config.toml
d_mlp = 512
activation = "squared_relu"
norm_eps = 1e-05
rope_base = 10000.0
qk_norm = false
tie_embeddings = false
lr = 0.00171
beta1 = 0.95
beta2 = 0.98
warmup_steps = 314
seq_len = 512
Each number is 128 + 32 x the weight over its row's rms, rounded and kept within 0 to 255. Layers, rows and columns count from 0. Numbers have three digits each. The size before them is the row's rms in percent of the matrix's.

# v: layer 4 attention value, 64x128, rms 0.203, rows 59-63, columns 0-127
# o: layer 4 attention output (transposed), 128x128, rms 0.223, rows 59-63,123-127, columns 0-127
# up: layer 4 MLP up, 512x128, rms 0.143, rows 0-44, columns 0-127
# down: layer 4 MLP down (transposed), 512x128, rms 0.124, rows 0-44, columns 0-127
v59 104:079149189133149139154102113203084209137152136104129101102157158150142087168111135137144190148156146100101132148184094146088150157106125095121150109181113142167101150120115114138094147129086132103128201139104122096142133133095116119120089140082114178102128124136103139123223145091151082103113128117085104164130150057143100118142100104143146232059149138134103128127135128193078115160072
o59 133:092125162116144102175123141136054138138129146088153152097108161161132134162094087131116162092152079126126080097141103132148174153131126153183147128112093092056073124140130129225095130133104141129156191154095118166074156184140112122132178133108107150096179071124108157132174160074099105170115073128116124113128081128154155136097105057211098124080084149158136120146175140151141173128133
o123 063:143104142114145138151132106068139136155106167152050137108125155076046113072115071177176110098122131150127122115104114163175196155141170122143151160113099141177180111078160102132153140057206138075142147132098103150063123096136096143162150194093141108142119108147081110150095104117211105170118159141119155126133105155077119169151110120187176092148106129136131142119114113136162134092108
v60 095:054137086150127192132168076167133142130117140120180112075154071112117120123114107123168107145094134137126113203100139142157157149145125111129098116128200063126158128190097119139153136145097118096140107097078135139126114139097052088148123177071124117159092142119110147090128095113107046148099091121152156063131136154137192121119174173150091160182162179134111171093170131160106123182116
o60 122:095103101032136158112163195072158158118150137113126163146133130128122109151116140159113135147135106098169130146123145097154119061139132098125091087146160125118130149081100132110134114210116118151153154131142131096098123077082154097052086123115102157091125125152181168068178124136147197170122152054156183071117165110127139141146099155142078103112129122157077098172211134117120153102169
o124 047:164155165061136089119105189154116134105124095116165132147154151147159060118182157173059057083119178128132179117094140098169102111140167144136115161118183135126062154169154147063107136162108117074109135165084150106170126095111195115121152137057099136112167100121119124121138127144096163092095145124166081175130137144130166125111119121136090160157149119141093075152097154076172064143140
v61 104:079186153131196129192134071126164171091141130043100050124201133104115105117119170141202162189100146117086114128097109109138170140129164109148178122105132134152144142141092144117139086185084103124163146118054148111100102136159083135135071187129074117139148091159126152113176127083111154118098140149159142107119099163108102137151131098116112178127098144152119135102106176151137120190109
o61 137:129173148093156112139140126097160108202109182079146126095138158119145070153119102130170122110124147087090103112152124129099160132122115128113126147114130166098173085092067143138151109177126107104162173138067149115021095100122151133105140169166136138078102130085146224119214134108120158148162132192158104102082117153144094148091125083160097097098087150147095096177159158156141127116156
o125 063:128085157116152108163161133143129189176134049178120102138120158126105137146115061138128108021107132103116123142169122185128116175180142088184126128136109097118215099078163097107143128072150099139131130084156159135136142108161089137090126171146121132139113148087125123096158088150100113078182086165095172168097108151123141144117110108125153098112151101176091118163130124122185210097101
v62 101:176134166157180223119178087122126123145148146112103115103124155157136148129152086093092164150202105085173137054141110124086132070100148099099144140146176111125105099145180067134102143101133138131141157140129118141071089060088152156129141127161147179069102118125142136125071112135084071130123116132060095133141103073148174124111139158189126116094103144115181155114161098146091108111077
o62 125:093074131124165169120160096111122097138162100097092135135063121088114177145154125095136159103107102148203103061122134118140199131131138139181093147149126082092118154142225113128030183141118164150119129104129070167128162148100112149150176146172149133135050117158151173139148126091128167141122104093127126141157081087156067116160085145126143152120081147130137061101152118122141099136109
o126 068:108113092112144137139062112058112109149149171129110143090114117106094152085135105142163155109140092138162093120114141128100214125129166132148160126102086160157138067028174134113082116065210187164109175131157104162109124123123109146125141165106085127154145153177140183145144062087155143157155221130143132099169144102085093155130128106125188112137101129155127124133123113138149165101094
v63 093:093087166116097151132183144171151113136145141107154119077093093184158102129184132134176152149119084121176123147194138126150109081130123110085144145138138124089100117094064104167166179150151140164166173096125095154119153037072112129138151128123143109073074108143156076140105143195096105181192091101121092207110137108177082104131129144113130121069126095105155121116146126137139076113126
o63 124:110083137103073097128116115152128183085202096096135147084089118144076202111127122131171119153099161127145128116151202148153136168121117104142140159146122130079069168130118123163085118160130132114146115152142136099156160141128098155179211147127108132130050070067114106118128100129097139108165072100112139159208162089123115119126082199119150157145151155151179083142121136084136089138079
o127 049:170104114110193128149105080167049142058106113140096123117160118122119157110110126151119089094105105082100099094087194074151127158095172173177144135148184158157126139140145102141104131153160139144115158124098184143150090178139083166146139136134182138115109034151127107159130108161188131144126174095140149065146152088071133099124084107126089133150172117133090115138144128121055180106089
up0 091:118150100109160100071090109107129169120121139147165126097225186145114098144070142124122113117160154119075121168145091182180129192143138122134174104050120104154141139124131131125127048131138122108128100120108123146116097201094148133165149091143119175105144126107112182106096127057157139099100147167098069062127109155151135145186085143112141144172133097131094131207107091155118182117147
down0 092:146117142160124195133120100146112068095182083120096171121075146103116138137207108107124115101095084097096179111096170157062144149142126169142148127070125129130145110110196112123122202108124118145103124108141105038107170020148152133157088156111174112138136144155151064120148178151100164144129147086152189153136129135087111147129148123110104140117116132123146109083181164129134131127065
up1 094:173118131104135120087137058133142136113115148147145110081118125123144152172080147102084112112107154160119135176130157098112119088169117110073152140084098148095155119156201144149127113043157110147113116207142143093160068132152100174146176096166123112113040110093135112096120183040107069126111130177172113114101150148073111130166170132115134123162130135159161130134132062139186157109149
down1 089:114158166164137108174109156122149128121131087114097115125190156085099127089171107135166145148142105146131119085115084123127107152095120140190158156157067115114052169127040110102112143156164126122137097077114105151111153164080165155125135158091169140143205152179138167205102097157147175086157142126096109200147119087155124162121096088118112045133085106137131142135060140132151096133119
up2 094:142116146127130089185109164152103121092100142132132085086151087079122179186050091072152146125140137175070110168131116172107158182197184130161093162100089103125107117133121146121125129047143081119151127172135099103142148104191106140157148169106160109150169182108134088165127179171126111136181129108118109173121159085070116162076094102094145173131131118152129126107143125172169096116104
down2 092:100130138142120154079110043137168145155159098128097164147088159144143124110166153198100089163090140090180116137120093138169102090092123173154130113124131135134147133091139062126128137133098146126125147150094143094187104147076146063128110115111104146086139062140112155112156076163165070115060144163159121141180138111164085148157189095125075054148160128099178161081124156147150181147125
up3 107:183129148111148142129164068130132085098106167143126101161106135087170147161147154095157074186104147216099128143112135118149141100133116110097107121094142166184125102101139120076136121077120043070140107124145121116100160093087140119123138148194177109192107153180129075154078088108142069131119146149113156147111207081106127154094151140136142149129109125090101170056150171086130088110132
down3 111:107114140134123097080113178136162148163141120190166099105184084184111137065154142111111116091162116111093143145140127201101082125121102156142161133180089090146124169154188156133115165130178168159099121138132121112115119142067089118196121097123132111137122122114149073122178099156123129119196102153128135108114056207132154060085144080104151128149094157076131102101157079138156099159179
up4 104:177199116141167149087096067106121112144143166119086105063143120132124117144119118149125103179149129169085104118112121108118158111153139158126120126136094203145164159124094137156140127144169135068138125085074068113086123141143154114202083197060165139163114170109127128202125125153112144088086150125124039146117047106178121145139099083107125140159145113133151170131146175135128069127118
down4 102:088100136125156140176087192142143115079147072114161110186112124134140075171142173128129155199087122112169091165119114104094123087099103062125108158150141105107097113106069162084146119115078116156135164144143179167063092124090156120133186118112069090133153078094180150085173108101141096163125135139162128138153199131101123162120154164158111114133112122144109118068093146150138200155167
up5 113:172146139102134165171096117171140085142063152095168153108105167081157148145068168102162123124116177116123121159126102123133191076085160136165137163078096093138140122169077142083136109155115138106118136050061126097079097098113130155143122183154148113124126101148140180079125133124138103107130165146111091170091142133135061178134117073206154123172146105100102140176198150155121165132163
down5 109:118192116088140131153184141052088127184116092132115135157137123118112123093113058149109097102131087159116090129111128075137073189161042151127129181199140106105170092089184177120129092143148163157105177156172091177076146095152133106087119086110107119152177142126154104119122101127169149160135094126144148136113123117131134173106139057139133196168107137130124084072140130136157154147155
up6 126:103151051089138142174136132080114115151105112142173115171103106109128108158159154083150120119125143110147076074112049086146133109060138147182156143156096147164132145094141203073092098161120139170164091163161095151105145202146146133130162138094040120114149095158121138140108130087097163129131077117080095156105134117190161187171120130162150134118136151098105099147195154131101141161125
down6 119:133178157182091064116145155087089146170191076098140173126153075146120079094077128154161123127110095088093118080099111109098103097141106122126071190086126084098155154096154108139163102150091155129091114177135137083138141152154126127163087156114124067108135149124116184151148101107142151147202119094116127167080163144177151160084114062135095130132149174121142118108114161112119180195170
up7 104:102148129078163129121141156094130134155132186122070147091159151160089141162152109142084125107122158138116130101150164132165154125135133075157107117147176102106133130133116173147092174107151060134153120138092129178116149144125073119193119102147104177151142090134052070114110137139177125077111116110067063090154154139171154148118121148123173183114188170096208093100097111114100162091047
down7 108:152152148169144161126099136173144115093210131165177110115116127124135151119125099073173096119159123137132116148127109149140113132147098103117152122151048114171132104147192118201158172079216155129141107082137090104142165125089108136125120119095178154167077158104131116136147098159112114102134135176121122200088105124094082037106083097087136107182119148117060145137138126135132066148180
up8 107:119133104098153057136159143158193176179155128134115182149139129073163149142101122152141038149199119135143144082187120128141150186145111101103131157150107111140140112148189098092147184088130081155121159052088142176177150121079113180122129148155147100100066045150115096135089123111148090113157075144142090147090160120107114156116119112118152144126086099127124151147107140067101105122114
down8 106:137111107167098137109100148197132098107147166132141100107164154112152131104161129121122155087100110094088173106103132085136136124162174124167123084141079109135136095131080135154177098104127182094146098143207120119119133145165102177127087098127110082152167175125131152157094065118093152167137103148154102098194116150138137115159166156206081051133154112169136120173056050137112077105163
up9 109:129103150127158185153114167119158094148072146131180148176112135116144136145126115104148113195186106144118087162097079094082129128057148143138102147133120062164121092129075123058127177139109147147138090136066097097163118155137159095090191070153126110149110166158128156184115115137153194148119116081055133109131140076164065171197144130157134139086132119117121146104173149112089129127150
down9 106:072072143130108152128071092116138127159154142197098111159119108118129095143163089072128036135144122073157113116130164137134077150113158099082135183152146106155135085178139110079103131179096204105120089195192145156101134122130141081153119101138168117148172130188145184110144096139113119088143172108102122102098149127099156140188115091146147112167128136139164202127106128097085129109173
up10 108:127127095082154146180133150127116089137149115110155138103133167085154112145168184116149135153136140124112070109086069101110095140084083091146108124087143083141105117126114154097160172173119110129113102160098129129129055182142118106097150133190106175107111131136169191179156134150075114169046134143105139138135150067146148178095052210174085080111133132116150114114154152158074084101135
down10 108:185106141150081146130069171114155070138118075113130149156113137142115122115165121133098074119123166149200168072098161103098107138078139193059203140107105092171124066160137082120148122117182178119114126129138123139126202112077127144105104141111126120118107121159156091124123092126151140108132079115129146171131127077137144133171180154160103171091127117097059192138170138080091168166130
up11 094:126139076109141136128125147192147093118133136160084092110126076068143132098148093089100134113146087149158125110159134084152173122145116100094175111108192115108154090152128136122139072151137161059116080150175087167188145168173065117137099193119114157148092162135102086141154161178137145128151161138180173069143183128123142118103077144161142148160147144117108135090157170080043089112163
down11 087:109130096176159086121148140122129148104128149163164112117082114162154119133129160154137109127087146132125142179168159129109126093111146120140111160125124163112109091136145159235100128123065152171166190159130162056138109110096158137136139108147139115143156154111120133087126069103138078152085108125097095141123045190145147000111132124120107126113126122133132148164141097163149185109129
up12 098:143084149129090071089148102097137093084116130185123115144142162121152116138096203078152132184137173172146098078148127124134173099105131182174169176121120078098079150172145118132184151109106131114144173116053099155132129172110137138112107094122099143140137137193149160149089139112140136121107073083057112139096077156113130145112134233188113108098087161106105115119131092125123096136169
down12 099:121130136131094158158135118159141219153197151079170126095143177101041148065139105141128081092091111111123137163095131162143047124117136148066135129117087123193141133076076140150061088156144150133107105132131172083120127106182103139084172144156108127141105165115080139090162095158134120140162175162143123126127134151140122121117108122036130112148078066132128140146154175127148109150159
up13 094:119157119100135122127087132031101188148108131124163136094163068127110139168096134136143138085112202160130094186104099167101152124076112139091137130176168086108173142160088118144093153100130084127146135162071112110145055139196127088160135137130115134097122102178122131082176142106078102109049162138105105106166115138156168124160124143116186134131130146169152175171172083102135147100080
down13 096:117074133182097166102153126138150117091146097126097081123167118107135145117163131100146143131078163118101146084146149095113191189156128132122085121082089212097119129145145089114173069131142105158100115126205174163171137124058082157089124140124132077106203141087125191119060130125127139166128135148137186169114128156096087104101157134150083124097129151155171096095142158108106064140148
up14 092:084085126091155174141144126103173068140088145120126128167170139050173129171157207078139151134084156109148132115151122160110141097111116057132152168119146077157126127116122142118080111158119136163110088107123120133115135156092124147119131180134127165171077135105154168112129170089124140154142063035113152124063084125163126126136085141123138135133133182112082143099206113131048175104105
down14 089:146189200117081191090113071056143158073140118110134115073130015148139133125145164174102162097128150156131117130085113146139087136188086126117139174084052144177135131120106185176183152125104131134139145134144144126097150131113133147159128092108161108110112109145104161124106159161136115129126131153119085159101148113133119125128139142117130051078087147162175104095078141198132116148168
up15 092:091032146132105144104158100123125099131149107141178125164160107122120189120141160093150125141126161157163116181140145121093126114089071124088194136106130100146069181162200116130168142106113135097111065155133123130148113174105101105179074094069132145091104176144126048139093120098094161090110135110095176094131111123167148101083095204169141181147144158114148119119133131101064122142141
down15 090:167194119103146149137140136087139130114083126074119159130106142129163107121091129180145105103139140112101125149083140135146091130140173150160127149123057130135159071105028123105099112113114140114165167130115130118070102125173153189077171151157151096138161131141102218062115105155156103162121092150166118167100097127077100121120168073106109133138082080159156119174067134169166199127127
up16 102:153073117137150137124156139109152129095137132107079106127136119116157140114104171121162092166123192109114157143122148116148127096144070129115079130096149165211113155108098142102122133123152127134134149142144159126089175093070139157160115211107182151138092134140118070124035176115130103042089155139130152133167143088107138148155196133126117076144163126139152181080215075130131120065108
down16 107:125152152109146105140139103139097127150131174181123061093188069141147112113147093125147118127092096190127143114153105141106099131127126103147203123141082101154127126173202113221145120078182110106131120140160067159151138158142102137154132095117104133182150170097115138117174086104161144173159040139099112111073136192165144127074107127120143155095074147101127081131077091143125103140170
up17 106:136144099077113112116112149106146079135097115147154113150094134176173098118103160098135116094147074143140074124133066127157160130118102117161123165113133042163147150138111132110128136156144147184146124127166062140059123234086150140105174118145119132080132145181099136158085118110192134168128149137155112154101168152130118127178126110151123061090116128101140198079154084174106128103211
down17 105:117142141117174165130081125105123164140152124105139086130129166120175050128161163119098134175125117071158119129137090111069131088073119157094155158088134194116090070147122154089111160133109095079094152194106185134144120145086126150192109100167063203100126149121127153167103153129110138118072136130133201117110102108138098178117125097160148147142150139157137099143084195091093097165179
up18 103:132109091119152161101096091096078150131075155171106082157183148041143134138170174096130118126168110128130139122146134142121155090078124084093131114066187115126157092100162152110109108095177079139148110140051111119126059134129082152124146166095098177103127100183121153130095076097164074139126135096175106119130115125189131162092126154125118104139116120122099196169118211122132133190137
down18 094:136081137167145155111165133132124117052146057108157147159135147156082115149179112163114131110127120106138157111180167128130122136115191102118000116081160139067131083122168087156132100139119124161140115113164146167138125092103154108088106105033118071122189085126164108129116091146110155176145134184138142136135084160146115120177113111133094155123098136186127087195141130140137119135140
up19 084:118123092145170112074110069111119158106145121154137121054093114107089159139115172167199141119106157148152159176115164114136106136132150119147148097126120188031131137111107068114111109100170088156113100141146130128140108161100079155176184146103108155190016115121097113111120102099192128091141136139122107110144119110093114130156124187073181194160150158104147111132138132069123149110104
down19 088:153106192089071113140144149125154135107133099067136082105180120147088152110192164102113127187178147095093141111101101178135096124106129147161079158138056094242116143116162173159079139126127129054184131149136096117111149127169140077124104081152134128095163163115134161186138150161110138121110119107163086159139182110153119144111122068142110108140105081120150128091117109156154080166126
up20 112:176099139122076120163060156143163112155092150140129086073160122069167082104131072098093123166119163179160164137115093083144130212083083150103150117106122084141100140154160117119092129167167141099078127117166133152059103123096104119153053127152072144127166109164157125117099191069137141153127149126156160131105111147095115150131152120168139155150138123155169093119124114085191197163145
down20 108:099172129155151155103181098111120114111088119137099180141119185153119156134130190140139125113121123074117060150087189127113102050185138106130160132129109160115158139119101138150166108102107100158181141126072114110130145131185166168081180118120140136121075151109107155161110087217124064150119104148103123141136176140168163150153096095102105116099104110123076197147115123163079111039119
up21 097:125111149082127186105160059120176109118111137118093059106143149094155078123103120103207157188102159125164103141093153129110131084084124110075143142131134117141155153126084164137167152145157107086137145116083133153113175123163160137178143125127127123052155110105127166069223167098118097146061121134163093125079153118129131130119155178132140141120162131164155110114186148113123116082218
down21 100:140106114151112152129090159155141115083153147134157174149143109146119138083128123161129059088114120161108122165152083221122127111106141161193099114152071082110089137125173154153128118104142119162145093146137086081128109126114183154139101098127102128189117171160139115152064094146066124089192160169116130189111109161124150077118063131134142181175098166048082149109118128143143075132081
up22 088:111111123107118096129039150144165107126138153133114121109132093136113090092112115121152136081151163115150054069163121136131163143175157081104205118121110111119142177122082111129110132154124126142157118092165079152159183160071086195148150130116133080113114125077058123094142126166100143069121151098182084104089132097196107130180124088117181157126175106134187131152170122090182148115108
down22 093:114115162112075078135151114129104165083149146083142071153105149162127084179175128098100107099154142165125134133119118149154101146110121133174091151201114150119108130123164201143089164118167138067081086120119104123128146119189133097125073151099157177152151114127099204143126081117182120114168146110111195077128160155089182086078150112137085141178134130142084121084097118118106127160210
up23 101:158123148128167083091097153167149080187041153121086108150129109105133154136161113118140079124145098151124121101123109081107107134145113105124170139077141096203150092180115117121130128108099187098086163167201080148104090188119132098148075167167138119134132133132194177178129070044155067127099095133186160132095091168117095134103143123126161115123146150159154131121132166133113084119114
down23 107:120115122109081106055184122119163134092168208118155165098109152129106137057106136134071139067143104156091133153112173147145122107074106139155113171103117185158134182127159172111128139128162115166190104063103172097151169107091137177173161071118112114137103162086078187107131136173123155140123152106086088118132131126158134104125152122116127122144077177149119193160133075135080091106121
up24 094:179135122123177132040088126145124094127120131129111147095175136074109156163104124078154130104141142109082144150185120107156162138124111144154153110030153117089134163172127197099149106092146185108124084127180093137092096201088151133126111104180160110123125149051136127135161152151061057159137130148143100067133114095154122128106106173112134080108194136133165150152121132142122103145088
down24 095:082103148120139093115149113062152092104191164205111115115077192135153124096113147098059122109113060143134134152110153095077101139103120152130141085098133122124078107096097092198119119123126141182177199110127137126183157116151184165139177135136154123163071071117106117129097113126147135150176174124132149197074118102055127111148170099129118111142084122143144168150130129114159092104165
up25 100:148080157081155187098137138110135132100159151173157128109178133105096173165122118084095139141139109076130132134136132106137142116099129078166142123155163099110135122131160121107138120090176084144141149144106040152178154096066059167167098072094114170095166097152077098201129136142139147135082140133120073069104110157171164118138187133160139104135181189141162150129131165123059119082097
down25 098:137187144148149117092180112109124093093142130081131141163052144120147151140158115113156077136131127153120117139134151099120069146126078140085164124121082121156108111136125101180130124159161128104132167117127172130091111096137140120170109185112111131154079172084152149040143102172075071098170108106157186132155165128145092054129050118134126156145106126159112213168152099202169095131111
up26 094:103136084140146119069061070144156134114111152146132096098213104124110146180104178090139111127115128165116129110104112120148138092155113139160107156035131140152100121143116186150174042179134154112085070124143112087118106130164139169143110061117108082112121093094125125132164167103180133117138115142115087085162181083150067114122150165139085154154178176122144093131122073136090142146168
down26 091:172193149091138138156201177116116126160158120127103130171007142135118091056190075140128087139113106137128132127117177108078113144101132127130112109142098111140148108104122105117148169118137141163131183109059141144120175155129172110103164165175144128153089119125109133096077106129078144148129129080135142136117071203093174122143100104111149117123069152177084191104103141113184119133122
up27 106:206144121110132132144124085145155104165130132158062178132191112128169123190034059132126097141090134153132060148171102147213138144125099138192123125079139164166127110134132113103142119094115152122163062124093114155113137125136149194154105134164167122086156121133114112119164159139104098148137144097109076135175102151114105107124118102122144150155170152045185095115133138124073107150089
down27 107:100113141195107120121086123110136083107174159107161062119139100154124178114138086081169178085176146081123218126121179136045100167121130132079125143168126093137125155159098149190081135114126151113120198100148166096117094164075114094146151126144136136133047148150151149178065076096121142113106120176143133168113085119107180106109142138166126104133119130138117152171112116123171113110168
up28 111:182096081129146183158115081173070120173098145139144145106082142102121137127095101112125074113112112116088116091124099164142169164145156170134146207163135093100154046106103119127172139139122163129136137122066094135167079125188116135178147174159105087138150156124113119145112122188102079101144118173080100151130137146195103179092164102086158103088172080147158161105094173081135138117107
down28 110:112138180192168086140125123126109185119099125043146116135162072131175150167167146118176136176103147105165159138136159141141118162148096064128090175144122128139049173105127163119116098169126073109168126119091096119115084118153192083115138132120153111131134069074110189109151152117124115169117145132153109149088149078141167132123072130128083153110074183128164146133067115135081113150070
up29 097:169122113074143147145112125161163103118130086147131158105154107088113115134122078131109182110113114081139107188122131179163106127151140115176076125068065145136140132128179122125133149084187177125145094084142039134134091108152126224135131090138132114192104108111125155163163141160125107139152080137130071170138052171150063130115124082089151138108112111043164113161143156159122119111129
down29 092:110112138199111085113142138128150105134150176102145086114139183149164136080146167128155057137120160192116132100124126076095135131096117128098197150175193089097091134079077140101136126131072099118111156167099202150131156133087106020161163151123140119085147171142110154118093096094157131170103139144145124125102184089077156140132148124175115115123136124157110170077128138073152155102159
up30 092:136085091118099126150139123133148128178146161093078132147097183127136165116080095131141056162110151103078137094164073141116140175138150154096063148149100121113139139166112138071145149120082126085147172153100085110167148103100084151127198131127079107130150137145155152101115120141150155119102083174031090130136149062098119193083099075142159147091093087149151120135147155181186141137166
down30 093:082164175140140099111163156146131040117094131072133122159168102102143137147125134123124158105164154163112147091104180150200122126121149075182077151173136092189137109106101144165121134135148128191182101130027101145097109144176175068096097134103160132170120143087106119080179126121164073128132157100159128146121092096120105153131134127105122150119145158141087090054151153143076150150113
up31 106:146084131044094119124152131182147092158116121134168126129158153115173147130069084076122056163152130127093124065176103057148170119162072138168151160103111089143122125156070175136156195151166115130140110083110055121156158142102091120107197115139109145108189155191143148148135100155110103117146076134184150142132119143085101129151129100148100119153108093110103137127155087107145115096183
down31 108:119132125135119149116138144101173177112150105099056098111172108154140135061190166174155093089146127132134179149112107127085150122128124140128111151119029117200123121080115100141138103068147130142105153146100128134124107108158104187153102118177148096211066163138138101152114097101128162156099183155112132145164160170192097145120188085122134101103098045140161099132118144108104137074140
up32 131:100058133122145139152188114153200182126157119047087135139106131133181134172144093065122128198181176096127126122114117119108161117106110091117100142107175147160121157165191157105115131133143145143123110124146096151175104134081114170144092111106122149132072069151091082092142215110122113081110070147089163123123164077101103149118112151137162126160105146110141126060191136112123091132100
down32 127:167084134132098106123089116158154082159195107167123099157093054167110176078179169136154154133126120119123181177083141106158096093151154144082134134145067102111161127139141075169078071098152106108174158136140091088086106101123135100179126162160081108163131134079116101175124083168151138116137143126189163126115068144157151127117161052152128162135185107170146135081138100160132118101130
up33 093:056134134067121199068132081130106111157156155112156152115104122140125154128192180142149162087131068120131126141189117075130137151146059080160099126072095093208181111150165205149086123143188084127126109106140111150118110159161129084136121135170117143074148077128151119122132079160178150159151102086144155115141164141115117120143134144122107152132076172142160093094151145147104096159161
down33 095:166158109147173058162133133123105162086111096103096135101121186126154141049123106116079095138106147158156120142150136109095130143180172170093188073117153127103112125071181069107115158142060135148111127096124143125155096044129167120144133055142161190169115110135111142161144147147110097165094110171161149159177121149103122100161141130099198149176090086114171161129137110150104110089093
up34 090:159184118137178111153155113101136098225068156100122153161142178115143115184114126166162111160099124160125093133134123086150171114117145099148093153107113135077110089143082184126114090123092132142134117063080092171101134108128152117082146166213151182086149119163109170115095075095137157129076070094129141136095144110082096177173160137126146096109144137177117129168186114160122164130160
down34 095:108174207155134105115109167124125144094164140109136141157146113143097143147138102135122159121051094112101114167152140130146114143145181082154127088120165068109115072087125126139084142124046098124142129129133105100115105124078166157127150110115139150135137135121088114068129146195145145166167094102136143086136109135156176143122123191109128120142167169183067112163019081186135162146205
up35 097:132106123104126136173175097125160178112143069121133137162091173105101137145166132125117103201178139136131102133096152096172176085182110141133163103130103126120085133188153104101094131099140082117165101160090090177156160159126090185107209100141083136131136119170085056182115123113141146101057142122109168151118141065113088153198146145091167179137095113131137123090115087122077123096122
down35 099:042093120073147120044119131200134129133112190170137161126133121164175159141184106072160110057142128137118160126194115128158150130147093120166157139098181117133120127151152074115119148124127076091116121075166108085210141098092152120150098120100129178129089098138130155094141110159089094082180117118112161166089158146130141048084144153103159114156143145093145114131179112129140119134111
up36 091:134097070084144150130110122150119183113111217094068104114142133166094153142114087137146101118164117184127057128133145162130145067189090104144125161129145094192108099136145099139199123124164098169172134132107108143163197131128109176210139119107114095138117095117104112111143082138128142094136105158098064129076153135133142143147074177121183155138177111059148139150103103102090095146109
down36 097:093101167132058102102110139154167112149095096170111124186123148129122066114125155132096147131109123081144196128168092139161114141090144126043137092131150138092148141144111144070112198114081219100120124172122162140114115124175206139065145114189133102129145136089125151161129123074118126105093123160146131072123150169155147065138161090160094116114134137159075168127149174087131158096146
up37 103:139153079126096098139081113118110125137120148176121116047130176146147115121071086130097117086109140151104085108187091119084094186107094149187163139132132114119126087110128116124105081126155091144150126175138119157062114109154075127215180134143079091187120107105066145091118151176130155145176162144109056107185149144130135137095141102093114136174134092159206165141134117122131177110127
down37 103:200118168126072120105106139150121134082199122157175143139110106140100159140139115073177094133171126114188196123098161139207173096157085120125087119107086117157135136118154089190150174126145152111127102053118109099140137145110135138145122077129198176089109123148142174190117112135089061082126085103175150135071142159142109104169109134149124091170128114087080130109108105112147098120146
up38 094:124094109159123151110079105170106183095161132172124142083181122118107164150085069140166152082120149121095110127126126137090188166128089174105156136075137150163159194086130162129142074109169127105121131130169132147137161133185118113135110200131132107164108138089094106124124123110116111094092160106099118080140147054107179122094172079128210116152188113095099164093163083115107188163091
down38 087:105106130084089110112139150123140108131122136178127156198052138110137087109132160119134139157153117119131156141102164160145135096109097135165097119122194136147136096147098178182137196147096108143126128126094102164150103112113141117040096092098145204105110125164171100118148089155113174182115108020180164103103139135104165029139127196148109092148126134121056121129137133133140139120133
up39 103:123136126088142068195089085155121087153115131111178118131140159138148129175096158156108138121115145129157144099170100147116113085128056118178146127140069082097132122164145141098123190148094128113112115139154056159143070176075098190126113088180068141175154103184134140112121085095144106170132135172111147182112106151120096171083103086163135123155120068103151171143180055149113139136141
down39 103:092130112166155153121127178144118098154088169156099194165110173111120132118150097141161124132090100158088137065073163089155126135155153158082188084150208186187118107119083141142129089088165156128152114078123127160130130116155144148149128112122114123136091140078108127153156160110145057081105107071135146098128140116154121143202134150169089131065121086122113162115093202101082078136084
up40 111:090069079144122171128100093104148140160160175150139128130145108111115157142090158076112146050121097156113086165194108096185219110164123140121117113137139157153157095149116175133131118145176148146159171149117115125170166169100134171142137123102113201174133106152136105135122119111134119027119125112103126068113082079115161104102084100122163123102148154123115209105133178118083177152107
down40 096:190168103099120132132155124154111099105112124154136109076124116122087164124112137137143098170114149109093107165086160115139170146174075094108088176134166131138199113132143099181148109147115130109129088181093110091138092160117100120102116130160144118068141148138053097116133151156136132201155089089169101104116137142151096000153174154141112141161196107174109108140151137115149153106092
up41 094:144146101110128160217052179133080077099103176145135116133123086115097137142119105053082132094213100123120107162115122150103193154081143125194100141169113111106135087142133113131132138162114138149095120101112088095148140116122141137122134157192122097133144116110165160106132157147106076189061109124123114094129114141142171174166135112091225168122145154167179096110142158155143079109119
down41 096:082120112085155039134159052206125131141099103100122134124120163101174149132147157116141089154120128183114144145152128120141094109155104108133185124143078127117149130128108126141168183114147081137076157158162152163171134078110144133101163157062084122091160166116140064164174168155139167087202151107138127123134181135118096114114134157115064118097127149084066199116135115099085122136090
up42 097:150153089111145129096139135113103125161085177147132103093131162136125236092139095122177143158163180134064076124116163111164160163136118082082131161077139176100148099122141090109125086144173129071185067137108092090167110106176176117203147082178121133148122150094137111118117112085097107138085163147159136127131144143124135131089189116098149097157083107131188100093128178111174109145132
down42 099:158128160137082089137099038117113169135133109088111140142076091134096064156161098119120054161146111126191169097099080094145096071113137179147120095150072112196101165111200187141109123093171144126104121151158131162117144160154104139142162154104133130162137134101100159138116133189169143096219083111152124175152115132167133139156129080147142174134102099092137181120136088140129120111133
up43 097:175150107100115048129151156147135087122121168165060184166092133138168167149092044083124098122148101104147101109178104094170156125164084160163119139067118085191148153145150173107169076128177139159128143094133110094075189161080138148145168136160138143151137101129127137096102149154051134126100052138129095143134097157120100143162113090183177116154105141141117152130111094132105118105142
down43 096:099125111136121180131075130056136181132109079172186074109114112160131099111189140141144149132124107117145189110105151091091084160055119111065090112083124118126133087121138153131125177109168168146141078194177130127128092092127082120101075057142120152148117163136156079171128130146142178134132133149168161068114166113148188156126161183163141134132062112187157122131117132120122096101115
up44 112:117091158043162133117164134125086143107070101149128151183073173148150065155130099137159085065122127153118144120151092090123099092109071125139142196115139134139163095138132130094173157176146122147150130113151095142121048135088139149138130105139137114087060171132127087128168170157155128124149133066204142159154176151084156191184091146091122153126083168124117137145151080145105126129171
down44 123:105136185099116098141172144170110111113135150126103172167136092112138136119117129126122110061116126202146155131179147121114103156083126150157118138158113120047117113119151076048113170108072114159143143122077083184125080031137125177111125119091183187113165124133115099092086133136168129181091167106089099133127178159157171129143118140092159164163138179125156137168137127101067104101106